{
  "num_key_value_heads": 1,
  "rope_theta": 10000.0,
  "optimizer": "muon",
  "schedule": "cos",
  "dataset": "wikipedia_en"
}
Each number is 500 + 40 x the weight over the matrix's rms, rounded and kept within 0 to 999. Layers, rows and columns count from 0. Numbers have three digits each.

# layer 2 MLP up, 192x96, rms 0.0508, rows 169-191, columns 0-95
587517546545527447520507614506459560542499451528519458555507490493495476439499465441513476462514489536462522422487503488473510570561494535502521466520481450450483447529501493522487495493467468470481416540497495463430472561465504596516506539369501532545529490450450497423438505446554483543
487479523511601511451470480481536483566486544541502540520536503534408548501520474529481535559457495495497453529462455441479496537493499522542476511529549458496435443519517545465482541503456479555523521478530530439482559548499540522498465518474432475450561576524456412468455508510546528439
516502518542494499515565505506481542473509505465514488541476534488498516481525540563495490468534517517521473482518507531507491520522493505504525485564492487450521526478542449504548585531518477495512458524505492466512541504522497528478491510479503513526529446459492541544487528554472522500
538478446494507495450483491463464521435488557455489500420481512523512444569421571485483512586548478488532525530498467455558477462485501477559470478580488510520520559485412455521488487509421545463558489489433449521427484439447469464590524493508541529439501449477484488520513542555497485419
517466462552597559511577491428545476480501465452576532477508517450568479452399541562568520426449575465554502478465523418349469545508461499551504456647501461546457574512500541493511526581557463553559437462573539411498479447489534612476523567482510458508606574540518537563521451511502463558
446456494554532498419447516491581377575496487499461525367444450529521470587391449520514510442496445515546491434558491522490565476486535535545459421527531511419411511465484532439513415491453418436554416448526407464479482427501528586492555499487476485510439545482583473521514505436531564432
483596556453506516475503435518497477546530521578533482512502568475531470451482543533507440576416523532556526424548453494435443477466523460457542550535454428461444464525555539495413530522475479545523428525410487504512472548451481518409511397454501469515536504543554555470486485462472395511
496472479496503518520532476495453575518456491500503511502454490507533485532525517471460531530516523496519476488516464484529510478487504503466502528465494465551465504520509516554479491454490532450494531493484500529557509533516497499479499477508540476525501500497503514453540470571483509503
540555493461545514426559460527512371552566543549446479451590498475408527483425471485457579565480422488461491482582364522487484502367580485564472502454586480465506410506537559528472490532483510534498563503450456583572518570579493472537517462588554442373477545455466441422593384452455535461
479474506548458448426497574485494483514482520463522546527544530485450457549489502445477477518461557491432554535514517497575541530452487503460494495471498493505560500481481518481459545498489503508543414449490493436442490506545522459519469543521506488459508490471460439474446525481484484452
491425484466496433538517481519398546479501525451491527486505551522490492544502536490442530498524485521462482541485468495539453484490482516504501494400484475513519497484490466487511493466465507526487506468517550539569496536429507520527439517553500491511497439452481517516466420503484525535
491510553534507464503462485494496578501466458427501488478433447466537481482437513478499501499469482499507505502457494472508577519506557520531480473429533471525407514472499548457457448524509457519497462501526472500441456505445543564448532512497513501502500474534517529547520463512510540455
495532529534529424435475508460533443559508529508515506496505490483455510516497499494509512552461560504457528496547487484530510534475544520520439471483479493514463497540462551519526480447458471517517512535522446530489499516481472488509524538486497487484466520539543424481491535427484508479
489536538490490530442494451476496426563454487461463434472466421448490490497461490470457516532554465495504519476543522534460539517534464526509436511452489549496586494514518493477525452458606454492474481501487454513513485516473458486470497430536526512483508462554567496508535548405507506463
483449458498455468498491461559522493516497447510455483501516469495524487588465539525457540484515487531492511464489486494576468524505524507487494463484499571472468526532485573490396474446496506453483495485507499507457474466558538522486513448481469462459509494510520481525471533508487533451
496479514487507487520503508527512555512487534508539495425510484464482490502473506514483475449442467481502532454470440497512546513482537549506427503484493412544487486472478591515394465471474483454504497511479492466465527501517541520486465539499481475485479552526501478469588472436521517422
438536503479472480533526485489467561522489470489518547504433455491528498540499451493454464469490488502492486450470529498508538529570529513501509519470533508516519517496543501488464510519505511503479507506489498490561527482515512494512487516539500480589479507485448555439501508582525474540
489478465525407510478504521531480509522470484438524494521523479528491468512481501495534571477482478484491500460503580477501506461508479496560445495452547501506436521497470438540504491514472453479514489453456468537489498513549537495470501544519482495539459477508469467474513536479501561497
530493528492471502534500470478376493464522558532505524480486513452466494500483503442476518537547461476460514506463535501522477465490531486442538532470467475528525483518463505532496537480505528491496525532542523485505516481522530479497471500482492498471522517477478436443514503558442458486
508468500559420436521555592518398519527512356397434533478547471473490553501410573425456549554500552467474483515534679518514521435451428498552507410529531539534481528540521439460571501456510468558635421428481498481558544479425493492557427435659480517398423432461435600580462482383530523482
403476474536462432521507477501510536423524537556481516551506569548496493524538507636390584462571483469524454522427440455507501467496512477464498517463503501525518558522523423485482453518455496490464531445481469401456540545538483477504550514477509520532469488471485501442508549548497462500
496545461445587447512506407531477535514618496571515509437520473495495551463539395485463446576399451445473546426477485424443545437447389375526423502474548360473603491585562458522553570557528486571397527443408478492466462565463429557527525561491526553555602515401431625512535479493550634481
452408459577468481452440580445567527522462477429566577468541458509486471586569483426522451478462463463454471492426612492505506474481441532556400413525525442494534564525487493491465485454409504539523441435567442447472501480511511536565493573468494463520525441471479495475476587424451595506
# layer 2 MLP down (transposed), 192x96, rms 0.0473, rows 169-191, columns 0-95
475488413413500467422521502489532412514449511538553519459498477500540452532541416499436482473524494503498453526494507596547443451461531533505492567525510548575538550569477440489462572587508485475490440505532467566571523513523441509523457520524498469485470446462503501556475497489487471420
511503514498531442461541557498474498433519552520556526515513512516465452450487526479489472544536471509491513422499586526483451449472531470490538497438503500473465518600485507446443522538475516462465410605475516573495541521461513526541534508543556544463484444455483532464506470417515408436
489432511484469479460491525507463515500488473531492440497492456535471528441455463471422524539509460521497506475498528521450509518530496494483466527482518548506486480563501535504429488489541484505498497477480500497448450490560510510522471468522457457528480554496503492497514514478495436492
509492521504514510533478465409475513442491532559422510394560519473526475487437620413494504580524492514505452503518528556529535481508533477496466507461466482504465524534418527624526493535472619441500452441516506448462485519445501512533533465506526519540530447469536453495456569579515560480
453522494525586547441494421613484452453527498538461377376441329495510548494479457562494475446473499465464517509453527499507488456618523541480442444532477449469554462498522469469574591495542475395495514529448484618535568576410514421555515483522511442518589524527588487410447475551488501441
461460471486480422442505461480519426432471543540441487404532461486523499487447445452488568485536510507519498396439525599637524445438638553434438543519454489459541520543463541466446522490556491540436429482527517527476505500556614467440512440436468489494617586465633507534473530471453457476
507462497552542465508429496490455499495533498496555400521465454592407495567495407487488535455539482482497469500421620528476501505564460515551607553507537599523557488430520485527606586531605575514440521456537483512486579456539436515520489474500520501451500537510490559540474479465545522498
464450531469529470525456493520529504501541491485508490481508514527461533491536483528500505471460477492449513512528546500542532504523521475515495471506501552503487489501486469465517473534530482465530468515494539512482483507468514501479494486506513505483543497494528500467509516476490440500
501502516366540453524540495468472475485541532419523365534577482497505457472618425437368516536444524541544486503510457409436517529585496474482489558434509514420528421489628428497459534495531517554521590393494541509488470544520558468453547520508427367597464500508512478501428495485529485438
521474506489490506538495545552504491506469481568521487507480505523505488510504496486544479551499524507546545528531517450522495501436544473529508523496490484487484535514496512518535551453470468449542437520470537482501524439560497556492502553463423500498499514432468487479513477479478563478
501467495482547478535440510548497508450497573505494500467465435496454479460553485538547495539514542537481507497521504474527465491476514452524508453522483484495512488521560475528499540486510489526509486509481507551487535510474511491474519472474489505517506466525511479512555466529493476505
524548498537518508534443452505494532452473524530488483483492487508492510474454489510508536514482522506511502466447518494459529523504554588532487486489511446531468512402500485486513526497529494503518482540511469437419535540468509530498470451497527522468505515487547510525534475507541491509
445545535534516512499466521508462496537530541497507495524502504457523459513497494466546548469506557444512494473500525493528486513483531518499510492498492514500468515487460525469515523531497534518493530554503461498448464501508533481485484482499459503468470501497490448505521486498493538559
518469620500480459549492561539545499539492522479460440507515472514472496514497553483544509448533489454460563483598537489467476517456503538530524486447509522559478533515509478488476433500571569529568425455464522472454446490456481525551534422492480500495550550403542405511523471489484469481
520548514511505474523472476423520468531451537485504665500505502462543492550542505501555499504466521505503522584467476460454516499468519503483557539483483507444519514478540515532503491523472443454511488517534527523453483530502545470496491509483520468521495515509476461468546478504468548519
450475485517518447528489467513508535493483494496502500470536493539433489530531497483539514527487490510489477506581540523465523550511508521520454594475533503484466433497549452500518513466508471467475498451520528474479504476516519515538509523512462430512510580533540507488468501477504463506
495510509490544519485543458487492503518517484483478483482478480482568538509491518499566498492531508501460504493482480442538511489466526450509454488495511560484521537458484509536452512510515494517476491476506519514482558488524503515467430516514501490437484509494550546453536462532495468539
488444504494463531486472453490444506497498515489503516496524464496459532472477460531462482511466560475493496490459506511537509507505471496532492517477517526522445544470494440508471475538437446464495528464480515508500507444506509456473512483499476508560488534463498515557471511501520509518
503541387479497489505547458493487453438440509474521503500521529469532465497442493486459556503558501593481526518439529508491488502502526534469514489504457533485525535494569487519456495470525582563481496571470471508529489526543471446464559525443485458481513497488564531509477472573466538473
462445533538501457569604522514467476469331432460428429488630474479481541485466469552435519550522624478463521526412584539354491404505418471531461477480547612509480554519541419544642490517536426544492529423515512460486623517520433398547415391556431518415482418497414591466505528526547490534
551509545551487537477489473560532542577396500475548472450470497444543527483431551463579403456476516575611523545536493445485493412488496446518467481602455519456456476486512545504440494439440496462602493466524569494529537496531495440535543494525452498419580493541509530444530493550498501522
482528356418615448546504445582490542520612511607523388349534476462439464435521382427451444522364494488508550463469418429658500486493514474449399504536512560449583484677572503488658615545523443564375518442514561528512499531429368499516422568479600578568491488409500620455483523584500588443
475469466527454540452534504486520563507553580468526503413528497472524444474565440550454448440602484390501567431518563451542441478518471512518460535541481440478597516566614515543462490617463484528527542447585512503464440510429501448502477486515519525488520428540548493546496523432582424485
# layer 2 MLP gate, 192x96, rms 0.054, rows 170-191, columns 0-95
516557541550562491462523461448498569543507516462479501521492452503392532497527479486462534541481476502511484510449501497449443539520480490531485517566504443437470465491522514465425533511489481531498507467496482441475523518471557491477495582467450477402503520582493531434503508496493524498
540522510525526480509549493495499523483491497490528518537470541485497502501567568538526486501498541495495460489501539509512475494517467476499524480549454483445502527501542429492569564534496507473534472542483457500488537541501467516483476510455495521523507460483487529536453522553468514483
539568482514466506461503517498497511465543503413497520443482529539471502548483562448445530524505503476554535521497463451578588494421595473517485436521466488441491523520435484496480528499419559453570458528493429411399485444498512463573501454517524502472455508485456463516535503512478556397
544471494518537546468494523482602390538510465511560514520489554446561508423434528484591526487451506450509467492549505423391482535506508465507579469521522487534393546483517537510490456549613558542530428469522533466467515431500565549487540496502488469494525547490525460509530455462525373498
492483472530526500472457520430588450602514443475509519403491480581569474593435455505509499416547444511557525469507492544524546467507443551492461482477506501439423485413520513467462411455425390446550452416495473433472495432464524627510521541507530493512441548476571472470543530427494571525
483560519466480503449506489530515526513485513623504506546481550482555445438533531509530421526407519484552542411555415448474449469455502453456489539492467413423445411534592537480353481480437460569515399584434446494482476529455492518435513395440487487474545498572577523479476586486493434481
552503513508464512514532542520537491524485472492495463500484509483473498569498525480473523515473504516502486508526476512463430528479440565531495495500485505527501526502506514535441473488514489487515500529459520568538490484485504541497463479525492523522488515502535478505521540493500489468
517550522468586558453534448523546355596557492543439524472534474479465539479446506416502593540472470469406499515584383509505478514353577527516530433418536489465517452441513593541466500549484513504472480532437466655548499540532505445591526498568609378362481516459392443429554403423459488440
504525553498538477478509455513440517472485538460544481512444502474532515513444479524483525494476511488476506510518463465456492557561479544460492497494451474529482473516482511512481481486531483505511491485479541466488452518472500556483474521535523540554498464560489486507488507479498560518
524447513490500408528481543531451551520472517541509495530482510484509494499504540501488541507556506537512488500529453476507488442463505508499548450505481488479541488446514448511489475452480493491460466521460523571519507506492501485531445536509490514502464448486492446468494509499543484471
472509528491474488491486498458465405449544531510496538488519526507494469528516520544484432478496512507526525526527500495477504514479527482466533463536554534497484577466499500444505500502459490537547505442562485503456467505531534533517506519541471450443509564485513496529469490504426498497
500525502510453526463481541447553496474513494431475523541505505511488513525526528504545496467511549483521507539456456498497459492478506479528493454491478503459492511495497491519533518493467482477494486493488484482460469468500543477526491534451501485452497511522477471519453461547558537498
515444483454511531528536544624541512436517455481499549505541572553515520525478498485525518518470488510541489502445464444526468473453547499507564498514520502462492525449483541593489539534455503527491500502480575517509545513578576441527492539498472474492519575484440497530494496529498473519
520555545515508513460508533469470457486502517520536506514511503523488527412490485513543442505517516480476512514560486496465514482479495502465522558507517464537550472487529464503584517559505515600533456488499540483545491502485464527489489525534484546530521498457492550476529495475481482537
559493531454479480478467499521534459533465519515532481500447511527508491509497491489517481481447507505520498499494489499523473486513440530539448510451489474526514474498460499483427439487494479530535433541467510505499502491491486455498493489503475544495452539506512472426545536445512514494
500528523489509484478482472495487413518514488473464499443495521479511537518485552452516561569476485516476499468516475463533455466441513479492464501398506555486465498506466494486519504525505511481490491534530455544434530502533483561510474462497479464448466535487480455488473482475554486477
477471491502450566484518529486469487523495548457479526501532502477546477481484478568523540488493490523525503480480503514529491443522508476537470470528538495500490523487457456488516479518439482497538475478489520495492476479515539515511468515526498467434458496464466509492539556511543547447
552475501478467478581533492558440537421495514512485512516496523493448503476490514499447519518570499492492475513502486521556479458490537461491537488486492449532494501517482529518453499500493512498503509528506522473528494508540562483497422489513521508490537497482482488439534508576449489506
458496473581422435542524532522390618562487340311491508474511441493515543518414535421420537527477550466483518494510626502496539472425454520564493412535530501555462580499492434481535498467517440499578446369483542466568602504458510488573404442616480497413435394439401624529505497390559579495
576528520462584627500528542497522447537474473461481494455508478516490532445477502410616424522430496523507558538582505535469467546504511511531530444544487500475526456445502601509544559496505482534549456528528553569556452464466505538496436531531469515449563557487543493602453443472493532514
546568439508518395443418424560478550564565452479521573502496450471491551459517398485478449560427442456529507390496445407417545473422424415533442428491579346472592582528530405491515544541510522586465519395413500532408415517487399496514497605544530554503541503454318575485557552529524624376
421485455544471506391405548492531518599478468444532547465501461545478485553547529442539519417445456500451492474442573452510486512402512462586461424518587436441431529535510522437373470467388441461529454475544507541488481527530553612563532506467476467476469496476493471505504570506465598463